config.toml
n_layer = 9
n_kv_head = 2
d_mlp = 320
vocab_size = 8192
activation = "swiglu"
norm = "rmsnorm"
bias = "none"
init_std_up = 0.0519
optimizer = "soap_variant"
lr_head = 0.0432
decay_fraction = 1.0
decay_shape = "linear"
final_lr_fraction = 0.0
train_tokens = 109900000
Each number is 50 + 15 x the weight over its row's rms, rounded and kept within 0 to 99. Layers, rows and columns count from 0. The size before them is the row's rms in percent of the matrix's.

# down: layer 2 MLP down (transposed), 320x128, rms 0.293, rows 136-153, columns 0-127
# gate: layer 2 MLP gate, 320x128, rms 0.315, rows 137-154, columns 0-127
# up: layer 2 MLP up, 320x128, rms 0.322, rows 137-154, columns 0-127
down136 094:73 34 40 47 27 80 38 38 46 29 35 44 46 47 60 34 71 55 65 20 41 45 47 54 42 29 44 30 52 56 32 67 87 26 80 26 43 71 61 41 67 47 57 73 59 29 26 31 39 65 41 57 76 43 57 47 23 60 29 44 45 54 50 23 29 35 73 66 44 64 50 29 46 55 65 45 53 62 73 63 62 36 55 31 44 45 43 27 62 46 79 71 52 49 37 27 44 41 38 43 49 64 46 27 38 42 56 53 29 27 39 48 60 35 59 49 51 23 29 38 71 60 36 42 66 42 58 47
gate137 105:64 18 37 48 56 43 39 45 39 33 68 37 70 52 69 58 43 50 40 14 66 43 57 68 50 36 61 46 54 46 50 20 69 25 50 55 08 52 76 33 61 48 37 74 55 43 49 69 68 43 35 43 56 54 40 55 58 42 13 54 33 59 34 40 64 26 38 45 50 29 57 46 30 55 34 99 42 86 58 36 51 39 71 49 50 52 41 42 54 59 31 39 60 57 47 44 66 86 55 53 45 31 46 63 48 65 39 51 53 42 40 64 30 37 48 54 47 42 43 33 74 57 67 59 43 34 30 51
up137 088:47 41 27 36 50 26 39 42 25 40 62 59 51 50 74 58 49 46 30 12 55 47 61 81 51 44 58 45 44 41 48 37 72 28 51 72 15 54 81 35 71 53 46 71 45 44 55 58 70 48 25 71 55 56 53 48 66 34 18 55 39 42 39 58 61 47 75 35 40 37 58 41 44 54 41 95 49 83 63 33 35 57 64 47 59 52 33 51 38 36 18 47 63 44 42 47 60 73 47 47 58 37 45 67 42 54 48 55 31 38 51 78 41 38 61 55 26 43 45 19 78 41 54 57 46 34 34 39
down137 092:28 60 70 45 36 61 66 63 60 68 48 54 28 61 27 61 74 56 60 75 33 60 32 31 49 41 53 61 61 57 37 66 60 61 66 44 87 49 42 67 37 33 75 36 57 50 56 39 20 42 66 49 29 46 66 22 34 56 86 39 57 64 65 47 47 59 53 49 60 88 32 46 54 35 80 08 54 12 43 71 55 49 14 52 33 44 75 60 55 32 82 58 46 29 29 59 47 42 45 50 39 60 48 55 41 54 48 39 57 61 52 38 56 56 52 49 63 55 54 60 49 64 47 42 63 60 55 54
gate138 102:49 41 26 57 25 45 50 45 39 43 54 81 56 63 30 29 33 55 30 64 52 42 53 66 67 59 55 55 59 39 61 49 72 75 29 64 62 48 48 78 27 61 48 36 60 58 60 59 51 41 38 44 51 41 64 72 80 39 35 52 66 48 52 64 21 57 41 20 37 40 71 39 47 52 66 39 56 53 61 30 33 84 65 37 42 63 70 56 60 33 34 50 33 67 16 30 55 58 39 49 51 78 46 83 67 53 68 60 70 56 10 55 55 23 62 61 46 57 50 56 30 67 44 59 42 56 22 52
up138 098:45 54 66 56 11 51 51 50 57 66 65 79 68 43 23 63 82 72 51 25 39 45 65 38 38 59 52 68 38 53 40 38 66 58 42 68 56 50 30 30 42 54 51 64 37 65 48 45 63 56 17 40 33 26 42 80 51 22 53 47 54 63 44 53 55 89 27 38 64 50 73 31 36 68 59 26 63 57 78 37 42 43 50 40 42 68 70 57 61 40 58 29 34 54 51 39 26 38 55 40 40 13 52 50 59 50 68 24 32 60 50 67 38 45 44 56 48 53 45 51 53 59 35 24 40 72 51 69
down138 106:58 61 41 82 44 57 40 40 51 23 67 07 61 73 44 37 46 77 65 38 46 41 40 22 55 28 64 52 44 54 49 73 14 25 44 40 66 60 50 64 48 57 66 41 64 72 67 35 48 57 84 53 58 36 67 74 43 52 61 43 32 55 57 52 32 34 60 60 43 13 31 53 06 62 51 54 26 50 51 55 35 56 46 53 30 47 46 76 50 50 57 30 44 72 63 40 57 65 58 54 33 42 38 44 42 53 40 83 49 39 32 45 70 47 46 45 62 52 34 33 66 39 66 68 48 67 64 48
gate139 096:55 27 48 62 63 23 38 67 35 19 35 43 75 57 73 52 61 67 60 53 63 59 66 18 41 62 83 46 47 61 26 41 43 42 68 46 59 46 51 78 46 71 53 41 52 41 37 44 46 57 78 28 60 51 69 40 53 67 67 31 38 66 66 21 56 48 32 36 72 69 44 53 29 68 58 48 42 42 64 34 49 53 73 59 57 57 33 55 85 37 61 56 30 46 53 42 68 79 52 63 41 52 33 30 41 53 68 29 29 68 72 68 65 61 54 48 53 81 28 47 26 52 45 44 55 60 69 46
up139 090:46 64 51 51 55 38 64 37 68 61 62 57 42 46 41 60 68 63 56 35 56 64 60 44 24 45 36 45 30 54 46 21 79 61 39 37 33 44 17 17 61 49 59 70 42 44 55 35 46 70 34 55 74 28 38 67 39 27 73 47 58 46 47 93 63 52 45 39 39 35 45 41 36 26 49 46 46 71 51 82 67 43 39 23 35 46 86 55 37 44 42 45 37 71 17 46 34 59 32 47 58 74 63 34 39 65 20 62 56 42 47 55 43 53 39 46 50 47 59 76 65 63 36 41 48 69 61 75
down139 097:46 59 50 73 40 68 46 44 51 43 35 54 31 37 83 71 56 38 62 61 25 19 59 50 44 25 65 74 55 48 64 74 45 69 75 56 48 27 46 64 36 27 60 40 46 58 31 68 45 58 66 48 26 53 48 38 59 53 45 56 47 40 34 37 52 38 55 50 65 47 53 67 42 76 51 57 60 60 41 52 48 12 50 40 97 60 31 33 52 46 36 42 60 39 40 16 64 43 61 17 30 64 62 64 50 74 46 46 16 46 58 38 56 23 26 56 38 50 32 68 34 71 64 56 57 34 43 43
gate140 104:22 45 34 61 82 46 60 63 64 48 59 53 16 47 76 45 70 55 37 65 53 62 71 31 48 22 66 72 39 68 64 34 56 35 55 71 88 44 53 61 62 39 39 32 41 28 40 51 60 54 47 37 41 49 58 65 33 46 41 46 64 71 60 55 61 26 53 38 31 69 66 41 43 51 52 58 38 48 64 36 42 64 63 37 40 47 52 35 47 72 78 45 77 84 44 73 58 24 38 29 50 66 65 28 43 49 37 55 23 55 29 48 37 52 53 32 54 54 56 63 60 85 52 50 36 45 71 76
up140 103:26 49 15 48 75 36 42 85 51 28 53 34 34 66 57 42 37 62 34 34 67 81 73 55 67 60 46 50 61 67 61 32 33 36 63 58 72 47 34 49 38 36 38 36 41 39 70 69 43 39 50 46 56 50 58 56 45 33 87 35 56 57 87 32 62 46 54 53 56 48 63 63 72 46 51 46 55 55 76 42 71 50 34 39 38 51 81 53 44 77 66 66 73 70 62 62 42 41 54 34 60 48 35 38 15 41 31 47 54 42 43 46 28 74 51 60 43 59 39 55 50 35 46 19 57 64 55 75
down140 108:69 61 58 47 40 62 75 43 65 35 34 39 66 42 55 34 78 50 40 56 34 25 32 34 09 57 42 77 34 61 40 45 54 69 43 66 39 65 77 71 41 61 40 24 50 40 53 65 18 30 56 41 34 54 44 47 34 50 56 47 36 16 26 74 38 39 49 44 43 54 68 43 65 54 24 65 78 47 64 43 41 42 63 28 72 36 50 40 41 63 46 44 47 37 51 59 43 37 29 67 24 54 67 55 38 58 55 32 25 55 37 75 46 40 54 62 70 52 59 51 42 71 52 75 48 15 66 45
gate141 109:25 41 40 62 55 60 57 65 52 57 52 73 65 50 51 74 38 53 39 44 40 45 46 52 41 33 64 54 54 73 30 37 57 39 63 60 43 77 29 62 32 52 39 44 37 09 72 34 45 81 15 39 70 53 50 65 61 51 60 35 65 35 68 80 73 47 45 35 57 60 59 39 49 60 60 37 54 79 77 73 27 64 47 48 24 51 48 51 54 43 27 41 39 87 34 42 20 55 18 39 30 49 57 43 32 60 62 64 27 57 54 82 43 27 60 46 59 50 52 43 45 58 59 46 56 65 69 51
up141 111:74 51 75 52 27 59 37 36 73 51 42 58 47 53 65 51 58 46 42 56 69 32 47 75 40 66 57 45 43 53 48 49 59 63 41 57 64 34 78 37 71 39 60 65 59 63 39 49 68 25 80 49 53 59 49 38 38 37 35 55 57 48 48 17 52 54 00 66 38 45 46 46 35 38 40 55 55 74 18 41 38 25 52 33 54 43 42 56 53 39 77 39 58 36 70 58 67 20 56 46 69 29 44 82 75 58 22 55 54 37 77 60 38 68 42 52 86 48 60 52 49 74 49 46 55 31 41 39
down141 110:38 32 41 47 75 24 58 31 27 43 74 42 43 42 57 42 73 35 75 44 27 52 35 48 29 49 66 72 56 50 37 51 36 57 55 34 40 66 54 53 50 80 70 52 54 42 67 70 50 73 32 51 65 63 59 40 51 50 66 30 72 62 45 64 29 70 63 65 78 46 42 68 81 32 68 46 38 60 56 65 55 66 42 69 37 44 71 45 69 64 15 69 55 42 42 56 43 49 34 27 65 60 42 20 42 56 78 68 54 51 34 26 34 29 63 66 42 45 39 31 47 27 67 34 45 58 60 33
gate142 101:47 69 58 46 32 22 49 31 64 47 76 72 55 63 54 52 56 61 45 34 52 52 48 81 59 39 38 63 52 79 81 58 50 54 62 46 30 55 20 74 43 39 57 49 43 36 11 50 25 76 51 55 68 66 42 38 57 48 65 57 47 26 43 55 53 30 28 43 23 54 58 35 27 47 17 59 81 41 52 80 38 43 40 81 70 63 49 49 35 27 27 45 65 57 51 64 36 75 49 51 37 60 52 57 40 51 73 50 65 29 44 55 29 25 58 44 41 60 66 39 51 61 42 63 29 50 50 45
up142 108:36 48 53 52 64 13 44 54 72 59 70 52 60 51 47 66 50 59 51 47 60 50 47 71 54 29 56 52 69 69 55 79 28 58 43 32 32 76 23 66 41 37 59 53 41 53 39 26 55 63 48 80 72 69 53 47 55 65 61 41 41 56 39 47 52 36 36 28 30 51 47 32 45 64 50 43 66 48 26 60 34 22 45 75 18 59 47 52 39 30 31 49 56 31 54 62 54 60 27 54 51 64 51 23 29 50 76 65 46 25 37 75 58 35 50 47 65 62 25 00 43 61 42 43 44 33 44 69
down142 102:67 61 45 73 51 79 66 37 47 50 37 46 40 53 24 28 31 50 36 66 51 28 59 64 55 68 33 27 36 76 64 34 56 32 67 75 55 35 60 55 63 54 38 47 48 69 62 68 40 54 50 35 49 35 45 62 22 60 29 81 84 30 68 50 39 56 41 58 72 15 42 49 54 51 39 60 29 49 62 51 50 61 69 44 63 40 24 45 21 52 53 45 49 67 47 32 64 40 58 52 45 33 50 64 66 48 19 37 34 67 50 37 28 68 47 37 31 19 55 83 56 46 33 55 41 47 76 47
gate143 099:46 68 66 47 47 71 43 66 64 45 31 58 25 63 35 59 57 44 36 68 32 40 58 30 54 69 41 52 63 64 33 53 68 51 44 57 67 51 41 27 49 47 35 35 56 46 58 16 44 35 50 36 56 55 29 52 68 42 20 31 76 43 53 39 21 59 57 44 54 45 41 36 43 51 45 39 27 15 37 56 43 48 61 63 39 59 46 42 50 50 45 82 25 28 59 44 52 33 77 65 60 24 44 62 67 42 75 48 13 62 50 59 89 69 41 47 52 27 67 43 69 16 45 76 43 53 41 68
up143 098:70 27 41 53 25 68 60 44 47 65 55 39 83 30 37 50 67 76 44 34 33 59 32 48 50 28 46 72 67 75 54 30 75 40 73 56 48 48 54 82 51 58 70 41 24 60 46 41 72 41 31 66 69 39 37 46 48 36 54 44 42 75 28 64 85 67 48 46 52 49 67 56 68 46 37 42 36 92 52 48 53 53 28 37 63 26 45 72 44 55 35 19 51 67 40 51 54 47 33 28 19 68 52 45 43 53 59 46 50 49 43 59 34 40 45 44 55 57 37 49 39 69 47 51 69 33 61 20
down143 093:36 80 62 58 73 40 60 54 51 50 52 24 34 71 66 49 20 36 53 94 42 64 55 54 55 57 62 28 30 46 30 66 48 56 39 63 39 38 26 33 61 49 27 35 70 43 69 47 54 47 71 34 37 41 49 48 53 53 24 61 72 16 37 22 55 38 57 36 35 59 46 56 20 63 49 39 58 21 62 41 46 62 77 43 49 55 50 37 26 45 66 75 62 60 23 32 63 24 40 67 66 40 45 50 40 53 47 52 59 58 52 48 55 65 50 74 51 44 42 66 81 58 62 70 58 66 50 67
gate144 094:68 30 36 57 28 44 17 75 79 44 35 51 62 58 45 36 47 32 52 41 34 44 40 73 56 43 57 62 62 33 49 54 12 27 61 28 44 58 55 34 61 51 50 45 28 55 51 65 62 58 56 53 57 25 88 40 31 33 38 58 75 41 45 33 68 59 51 37 25 33 99 32 28 49 60 54 58 65 71 41 56 53 39 59 72 43 37 52 71 33 63 65 49 44 53 67 40 44 64 58 54 50 82 70 47 66 39 36 40 49 64 43 19 44 49 45 55 48 30 42 37 57 53 67 67 57 42 49
up144 093:20 47 60 53 67 42 87 52 23 44 56 60 48 52 61 60 63 60 41 41 47 44 66 11 28 62 42 38 39 59 55 38 78 78 48 80 71 52 41 59 53 58 63 39 66 58 50 48 43 49 48 65 42 78 41 59 62 65 65 34 38 37 63 64 37 29 68 53 64 66 19 74 60 55 45 47 31 54 36 47 60 50 61 53 38 49 45 44 52 53 51 40 31 34 19 21 30 68 50 43 52 48 18 18 57 63 63 57 53 69 38 58 65 51 51 24 46 42 44 65 74 63 55 34 11 65 59 66
down144 097:55 51 51 23 33 68 64 00 69 39 63 14 45 82 60 31 29 51 34 57 34 39 57 40 44 40 89 71 52 51 46 51 80 55 50 44 53 62 34 52 26 32 46 54 35 45 44 61 43 40 70 65 22 67 47 74 43 63 36 41 53 53 65 57 55 50 70 74 69 65 61 43 48 46 61 49 60 64 58 66 62 25 48 12 48 74 52 50 68 50 47 48 50 62 34 32 34 24 66 50 51 53 36 59 32 58 59 54 44 51 47 62 58 41 38 32 54 48 73 52 39 32 53 44 60 50 70 38
gate145 105:49 71 43 53 52 51 62 45 49 49 59 54 45 59 40 52 61 57 56 47 35 56 47 77 51 86 32 47 78 30 52 57 84 55 68 49 99 19 30 30 54 46 46 41 49 77 60 23 32 19 52 55 53 50 36 61 31 93 46 49 59 43 13 67 52 23 41 45 47 64 59 41 31 61 66 42 68 64 53 47 45 46 41 58 45 53 37 72 52 45 43 56 41 57 33 19 72 64 59 60 42 53 65 39 40 37 56 23 53 40 47 41 88 72 45 50 57 38 48 47 43 57 57 41 56 56 40 76
up145 096:29 28 72 50 55 53 41 54 55 48 63 40 49 51 39 38 45 49 60 41 92 55 46 39 42 13 61 38 41 68 48 61 17 52 42 51 19 75 71 51 50 63 40 78 42 30 40 75 54 72 55 46 46 44 63 25 86 05 43 31 28 63 74 28 40 54 59 49 36 46 34 54 60 33 39 62 36 26 34 40 57 55 65 45 56 52 74 52 52 46 55 45 56 31 42 86 44 34 38 51 56 59 22 54 60 73 39 62 40 67 61 62 35 26 58 63 53 45 62 57 52 43 38 66 38 35 43 54
down145 082:64 73 36 46 51 51 48 23 62 31 44 53 61 55 58 48 67 57 63 36 44 55 40 49 62 59 43 59 67 38 43 49 46 54 80 40 70 35 39 44 45 60 51 73 35 85 51 23 46 48 49 30 69 66 43 64 33 64 60 63 58 50 04 47 53 49 25 54 38 60 77 35 44 57 88 35 35 75 54 49 30 56 31 62 59 38 60 64 67 11 39 57 48 42 29 49 48 84 66 35 41 70 57 66 47 42 46 28 44 24 23 49 84 49 61 57 39 55 65 44 48 55 60 43 42 58 22 63
gate146 096:54 70 65 58 56 30 45 78 28 33 46 21 56 56 85 45 69 30 00 47 20 53 34 68 63 39 41 30 54 78 45 44 38 45 53 63 49 30 46 59 75 46 52 44 60 52 61 28 23 47 31 42 79 65 44 50 59 48 71 36 47 47 45 63 35 76 54 57 58 52 59 56 39 50 50 53 34 46 46 64 36 57 37 49 50 47 20 44 40 70 49 76 83 47 57 50 72 63 43 39 60 27 42 26 25 47 55 42 52 49 43 34 37 59 52 35 55 47 47 84 80 38 53 71 43 50 63 49
up146 091:62 66 56 59 74 30 36 63 27 52 44 16 60 60 77 60 73 29 15 60 38 41 21 64 54 35 43 44 47 63 70 40 33 69 53 60 48 14 44 48 56 49 46 57 59 59 63 31 17 43 45 44 54 62 46 48 58 34 68 46 51 54 50 96 45 77 47 44 61 36 68 38 45 49 40 61 49 73 48 69 49 47 57 55 57 30 28 71 36 60 27 79 69 39 63 61 80 52 24 57 59 25 46 50 42 33 51 52 70 44 44 35 48 54 51 38 61 37 31 77 62 58 53 59 73 35 47 51
down146 097:57 20 67 55 40 72 36 41 88 73 43 50 61 54 33 39 40 66 82 49 63 37 52 48 54 53 75 42 41 48 58 56 55 64 57 59 44 79 53 50 43 64 48 73 39 38 60 53 72 58 48 44 33 16 38 44 33 53 23 43 55 57 51 29 69 28 61 64 48 56 62 47 46 43 52 49 48 51 48 49 45 56 46 63 59 31 61 32 44 22 61 44 22 75 51 44 34 33 57 54 55 70 62 73 67 43 38 43 30 32 58 79 58 50 71 72 53 64 61 09 10 29 55 22 70 56 54 39
gate147 089:51 62 45 56 84 24 53 43 34 65 61 42 59 30 57 48 45 81 51 56 38 39 60 58 48 32 82 40 70 39 41 43 30 63 37 51 25 46 50 50 61 51 34 58 69 60 64 61 62 06 27 43 53 22 37 77 53 56 60 27 52 51 49 47 63 32 64 69 41 62 47 52 60 39 55 42 21 48 73 54 49 57 55 38 47 34 39 46 52 71 33 32 46 34 87 37 28 62 46 53 29 11 24 48 36 19 47 48 32 66 39 37 33 48 61 51 75 48 33 67 38 55 58 52 53 58 29 50
up147 099:40 60 28 26 62 58 36 84 72 53 26 45 47 36 69 60 65 53 67 52 45 47 38 26 74 38 61 37 40 45 40 65 39 54 32 58 60 41 31 41 77 17 64 45 17 29 39 37 52 49 42 27 57 51 65 50 43 43 72 55 60 27 32 28 58 23 68 37 49 49 46 62 55 32 68 46 42 53 79 21 60 58 48 63 60 25 59 40 58 66 57 37 31 61 60 57 55 47 64 59 30 35 45 23 49 52 35 46 34 48 62 26 48 70 24 27 71 42 21 40 54 51 49 49 65 59 57 78
down147 098:44 61 67 80 53 47 51 19 50 41 64 54 31 71 27 40 47 50 27 45 70 57 65 82 39 65 60 37 54 44 51 05 26 49 49 60 39 66 56 28 45 57 23 64 64 45 49 60 63 51 51 88 29 37 60 63 39 28 54 65 48 81 67 50 51 48 53 72 44 55 57 40 66 64 38 62 27 80 46 50 53 58 39 55 54 76 64 70 43 57 42 66 57 54 44 72 43 60 57 34 54 27 62 61 59 46 55 41 67 47 44 82 52 37 54 43 38 82 70 24 52 34 66 57 32 70 42 39
gate148 105:43 22 53 56 57 49 44 36 46 32 33 51 53 68 71 30 26 69 54 42 48 21 60 35 71 57 25 55 50 68 44 43 51 58 48 19 32 38 84 51 06 41 51 62 34 44 50 42 44 34 34 32 47 45 51 36 69 77 30 50 51 49 59 45 36 58 63 37 49 54 42 59 78 43 60 59 56 38 52 37 50 52 62 61 59 81 58 63 60 38 54 57 33 50 39 38 16 70 38 29 43 28 37 52 46 47 88 09 71 58 62 58 51 61 46 37 27 57 57 62 45 37 57 60 50 39 20 28
up148 111:54 65 62 34 51 67 60 54 39 68 50 74 30 46 47 89 57 14 36 53 47 48 49 50 38 20 51 37 37 30 37 15 30 14 42 47 50 52 48 43 74 37 26 55 40 21 58 74 61 41 48 65 48 40 49 52 40 46 36 34 63 51 43 43 48 65 45 74 36 51 49 54 27 51 40 46 39 60 24 65 44 56 52 64 37 46 23 39 20 47 44 32 57 35 53 40 37 49 33 42 64 45 61 45 27 39 29 56 34 36 38 67 63 55 62 38 61 28 40 15 60 61 68 28 38 49 87 65
down148 103:61 26 19 85 42 29 39 61 35 34 42 33 37 66 35 52 59 65 40 37 48 45 62 53 29 42 63 43 61 40 45 44 53 78 74 59 42 53 33 38 60 63 57 39 50 53 40 24 35 49 62 66 45 61 61 37 40 53 66 62 29 36 50 54 31 53 69 58 46 59 60 41 60 55 30 51 81 65 48 55 44 46 46 13 56 42 56 43 68 41 60 68 69 55 12 42 28 29 44 49 40 66 56 48 38 30 32 77 83 58 66 44 36 29 21 53 53 84 31 62 43 39 52 66 77 52 41 29
gate149 099:25 54 55 56 50 64 69 66 52 40 51 75 72 50 67 59 54 42 28 35 34 52 56 52 40 49 73 52 46 63 37 50 51 34 53 56 55 66 26 73 40 52 46 52 44 56 61 49 82 75 60 44 65 32 29 30 72 74 32 70 39 57 38 62 88 56 67 50 56 91 36 40 73 40 63 31 42 19 47 70 65 64 47 63 47 29 85 44 49 50 43 25 25 41 57 41 58 46 42 29 33 75 36 69 46 73 58 37 42 64 51 29 70 49 60 49 21 52 47 35 27 53 63 53 46 38 50 43
up149 102:49 40 30 47 32 47 41 46 61 25 54 58 33 50 27 19 45 57 56 41 62 68 50 46 56 53 62 61 53 58 43 59 54 69 41 49 64 34 77 44 57 55 25 52 52 53 46 43 27 40 42 51 45 30 57 50 35 55 34 68 75 61 51 27 32 43 36 55 60 45 43 43 51 38 50 82 77 43 27 28 35 44 54 52 45 57 00 51 49 37 68 84 53 60 65 48 71 35 49 59 83 28 34 69 56 24 31 60 38 27 47 45 54 52 37 54 92 44 48 36 55 70 31 55 65 18 35 53
down149 097:26 80 65 44 52 55 64 36 59 60 54 18 49 44 56 60 34 69 53 53 52 48 72 55 79 49 73 42 55 61 44 56 40 36 51 70 54 55 24 75 40 55 66 46 59 58 51 35 80 55 78 54 46 54 42 12 60 48 55 78 46 64 84 60 36 52 63 61 51 38 61 61 56 52 50 30 49 69 61 63 84 70 46 62 40 63 77 49 46 41 51 11 42 41 25 41 44 17 39 41 28 48 30 34 46 44 54 55 51 54 66 64 60 64 50 19 37 33 37 51 35 22 41 53 45 46 75 35
gate150 102:26 53 58 51 57 33 69 50 51 36 64 64 29 45 41 84 56 50 40 37 65 41 62 79 52 52 60 44 66 58 53 54 63 60 44 39 67 63 10 76 67 35 62 42 53 59 48 61 38 58 65 66 61 63 45 44 64 48 69 49 70 38 54 60 61 36 20 46 30 60 50 66 32 59 59 28 39 50 73 68 30 57 28 49 44 39 57 56 71 28 49 56 29 67 61 33 46 72 46 41 46 73 35 41 34 77 39 59 49 33 39 17 14 17 68 69 49 35 73 66 67 61 32 66 45 49 69 61
up150 100:66 76 28 64 54 60 46 77 27 64 30 36 12 38 66 57 45 46 75 46 53 24 47 43 38 57 58 47 35 48 36 69 34 24 26 43 73 44 66 53 75 42 50 56 75 55 51 49 52 73 55 62 46 41 77 45 26 68 63 51 66 77 69 57 70 28 63 57 40 58 46 51 34 34 61 74 44 40 37 51 78 68 40 50 22 43 58 57 43 38 49 75 55 66 43 49 66 92 70 52 48 59 53 34 45 47 25 42 52 30 43 47 31 43 29 85 47 50 50 59 37 39 59 59 33 45 59 54
down150 100:27 45 44 43 74 46 15 29 40 46 66 70 65 42 53 27 44 58 30 49 54 85 42 33 45 38 39 45 48 42 40 27 44 47 52 55 55 54 59 35 38 24 39 48 37 31 74 37 67 30 51 67 28 66 50 58 36 39 33 31 37 47 28 84 20 76 56 42 52 32 64 30 65 41 49 66 49 64 61 38 55 45 36 67 52 34 55 44 64 38 34 20 48 70 51 54 45 44 16 37 34 37 78 62 56 71 57 36 48 49 51 73 68 40 39 31 69 37 42 40 67 50 61 47 76 72 29 51
gate151 093:81 72 38 55 37 35 37 40 57 51 43 39 52 31 54 52 85 43 65 59 60 46 35 66 70 41 23 53 47 43 55 42 69 57 48 74 76 53 35 46 82 51 58 49 66 68 24 92 39 53 31 48 61 36 45 54 64 32 50 21 55 53 47 43 63 16 56 59 70 56 40 41 47 62 35 40 40 46 32 52 39 79 39 64 48 56 38 63 55 59 61 48 60 17 56 43 52 38 64 35 58 54 76 59 53 44 47 41 59 57 56 17 49 51 72 72 48 71 35 67 25 59 45 50 04 53 60 67
up151 092:32 26 59 30 57 72 66 32 41 35 43 59 51 69 44 49 34 64 44 46 48 51 56 38 04 37 78 78 58 63 53 58 26 53 60 34 22 51 59 60 32 42 45 48 27 43 66 17 65 32 73 47 38 74 53 65 41 47 45 73 41 45 53 58 29 81 50 34 29 60 54 47 39 48 51 64 57 69 71 35 52 31 73 40 54 53 67 52 34 48 52 54 34 74 38 60 53 71 31 67 40 29 27 43 52 55 51 70 31 47 42 84 55 39 30 36 53 24 60 44 66 37 59 60 75 59 42 41
down151 107:53 59 38 23 62 36 57 16 33 54 52 36 51 46 44 67 63 35 36 33 45 32 16 70 56 58 47 66 75 47 37 66 52 42 58 66 56 46 46 43 56 33 78 39 28 46 45 52 58 41 60 74 50 54 43 60 56 45 63 74 62 58 58 64 36 58 43 51 56 50 55 34 73 35 49 50 60 59 54 35 62 60 30 35 46 56 69 37 63 94 79 51 68 64 30 50 59 38 23 32 52 63 47 16 24 37 53 68 37 60 36 60 49 31 68 45 59 47 46 67 38 15 37 86 36 66 72 32
gate152 105:65 55 29 81 68 39 34 16 41 43 74 48 61 52 50 49 70 51 37 60 29 71 45 72 34 38 44 44 32 52 40 55 60 46 34 51 32 54 48 65 22 27 57 92 89 43 28 41 39 55 50 55 40 85 42 63 55 60 55 34 61 71 52 67 66 38 73 63 47 65 46 50 21 51 25 37 62 47 32 37 65 49 44 46 19 64 62 51 36 43 61 66 58 26 41 44 52 53 80 35 18 54 53 31 71 50 43 50 45 46 47 47 37 47 64 41 30 46 70 37 49 37 41 64 46 50 29 37
up152 095:59 59 52 40 46 66 63 49 52 51 71 54 89 55 71 32 92 34 31 32 55 86 55 38 71 48 19 34 55 42 54 43 50 65 42 49 70 28 90 58 28 67 42 42 43 54 59 67 41 32 56 15 61 32 45 37 25 66 37 43 41 57 68 26 65 60 34 59 65 57 56 49 47 59 70 60 51 47 53 45 42 45 51 54 53 52 17 66 53 54 53 62 22 64 22 62 39 65 74 31 62 45 52 37 68 45 57 70 43 45 39 44 49 77 60 62 63 50 53 82 56 55 62 55 59 43 64 64
down152 100:53 28 44 53 66 45 51 37 62 43 57 54 46 57 19 40 39 77 74 66 19 64 30 58 37 25 78 57 27 28 61 60 51 46 20 41 52 51 29 91 54 24 76 72 95 38 44 59 41 52 64 49 47 67 40 72 79 53 58 30 47 51 45 69 49 34 64 53 38 35 33 65 29 67 27 22 52 49 53 57 41 45 36 49 36 49 71 27 44 48 57 43 58 43 66 41 78 39 48 81 35 36 48 46 62 38 56 50 36 54 57 45 58 47 62 53 34 46 53 35 35 34 43 52 37 60 42 32
gate153 096:52 31 48 51 52 74 24 63 65 53 52 80 68 56 40 53 80 54 51 29 52 51 25 39 51 77 34 48 46 38 58 53 38 47 57 46 22 56 47 77 70 25 39 48 59 32 38 35 24 32 31 62 48 53 57 42 57 61 37 40 73 79 43 29 49 31 33 50 40 70 36 39 66 45 53 69 75 40 15 46 59 43 40 44 46 53 41 49 47 32 32 49 28 17 50 36 47 31 48 45 59 46 38 32 67 56 33 28 33 50 82 40 72 69 57 51 68 67 44 26 34 39 70 60 49 39 30 26
up153 094:66 48 35 52 44 68 46 27 54 60 36 54 73 49 52 53 66 58 46 53 42 58 46 37 54 71 36 42 34 32 52 36 69 42 38 34 50 45 57 64 62 54 62 69 57 47 00 66 26 29 17 64 47 57 60 39 46 47 47 70 68 75 45 38 50 64 58 77 30 70 42 56 51 52 86 44 76 65 38 40 80 29 47 59 46 38 60 53 45 54 41 29 64 06 29 63 77 36 50 42 44 57 78 54 63 39 25 72 46 43 45 58 47 58 54 45 69 42 57 51 42 64 45 47 42 23 37 35
down153 096:42 58 58 42 65 37 34 60 61 52 48 14 57 59 35 50 62 26 81 48 47 49 55 71 45 58 63 62 51 43 37 44 22 37 44 56 50 55 57 73 55 38 86 13 67 46 81 48 47 45 74 51 57 60 43 52 31 46 62 47 34 46 60 39 76 56 38 27 70 43 27 46 56 57 18 34 44 57 42 50 60 68 32 42 44 47 47 54 44 63 54 83 58 61 64 26 53 50 41 77 54 27 32 58 33 32 59 54 20 30 45 43 76 49 48 69 24 69 34 43 25 35 34 20 52 73 51 51
gate154 105:32 67 54 60 60 42 27 29 40 49 46 47 56 42 60 64 64 20 27 55 43 32 60 52 24 51 31 69 40 76 43 64 72 45 14 65 41 37 27 46 70 59 40 44 57 39 19 46 23 65 45 63 63 50 26 68 44 34 46 43 64 47 58 65 48 86 82 39 43 43 49 45 49 53 40 75 60 36 37 60 37 70 22 60 64 50 49 33 59 70 54 70 62 55 57 64 38 70 65 38 46 70 59 58 44 55 34 47 36 65 21 36 54 13 53 74 50 41 49 64 61 35 44 43 65 79 38 47
up154 117:35 42 35 44 58 54 64 84 29 55 40 60 38 38 62 56 55 47 40 29 22 58 44 61 61 41 20 33 52 56 21 28 55 32 56 43 79 19 45 57 46 69 50 32 21 21 49 31 59 65 46 37 48 45 51 73 73 67 54 37 76 48 72 59 62 42 78 69 36 40 55 43 37 31 61 49 29 52 44 69 56 25 39 68 50 82 46 27 67 27 48 62 55 45 45 30 33 52 35 34 48 42 42 49 40 41 42 76 61 41 56 80 59 45 45 77 34 38 59 68 58 36 60 70 40 46 59 62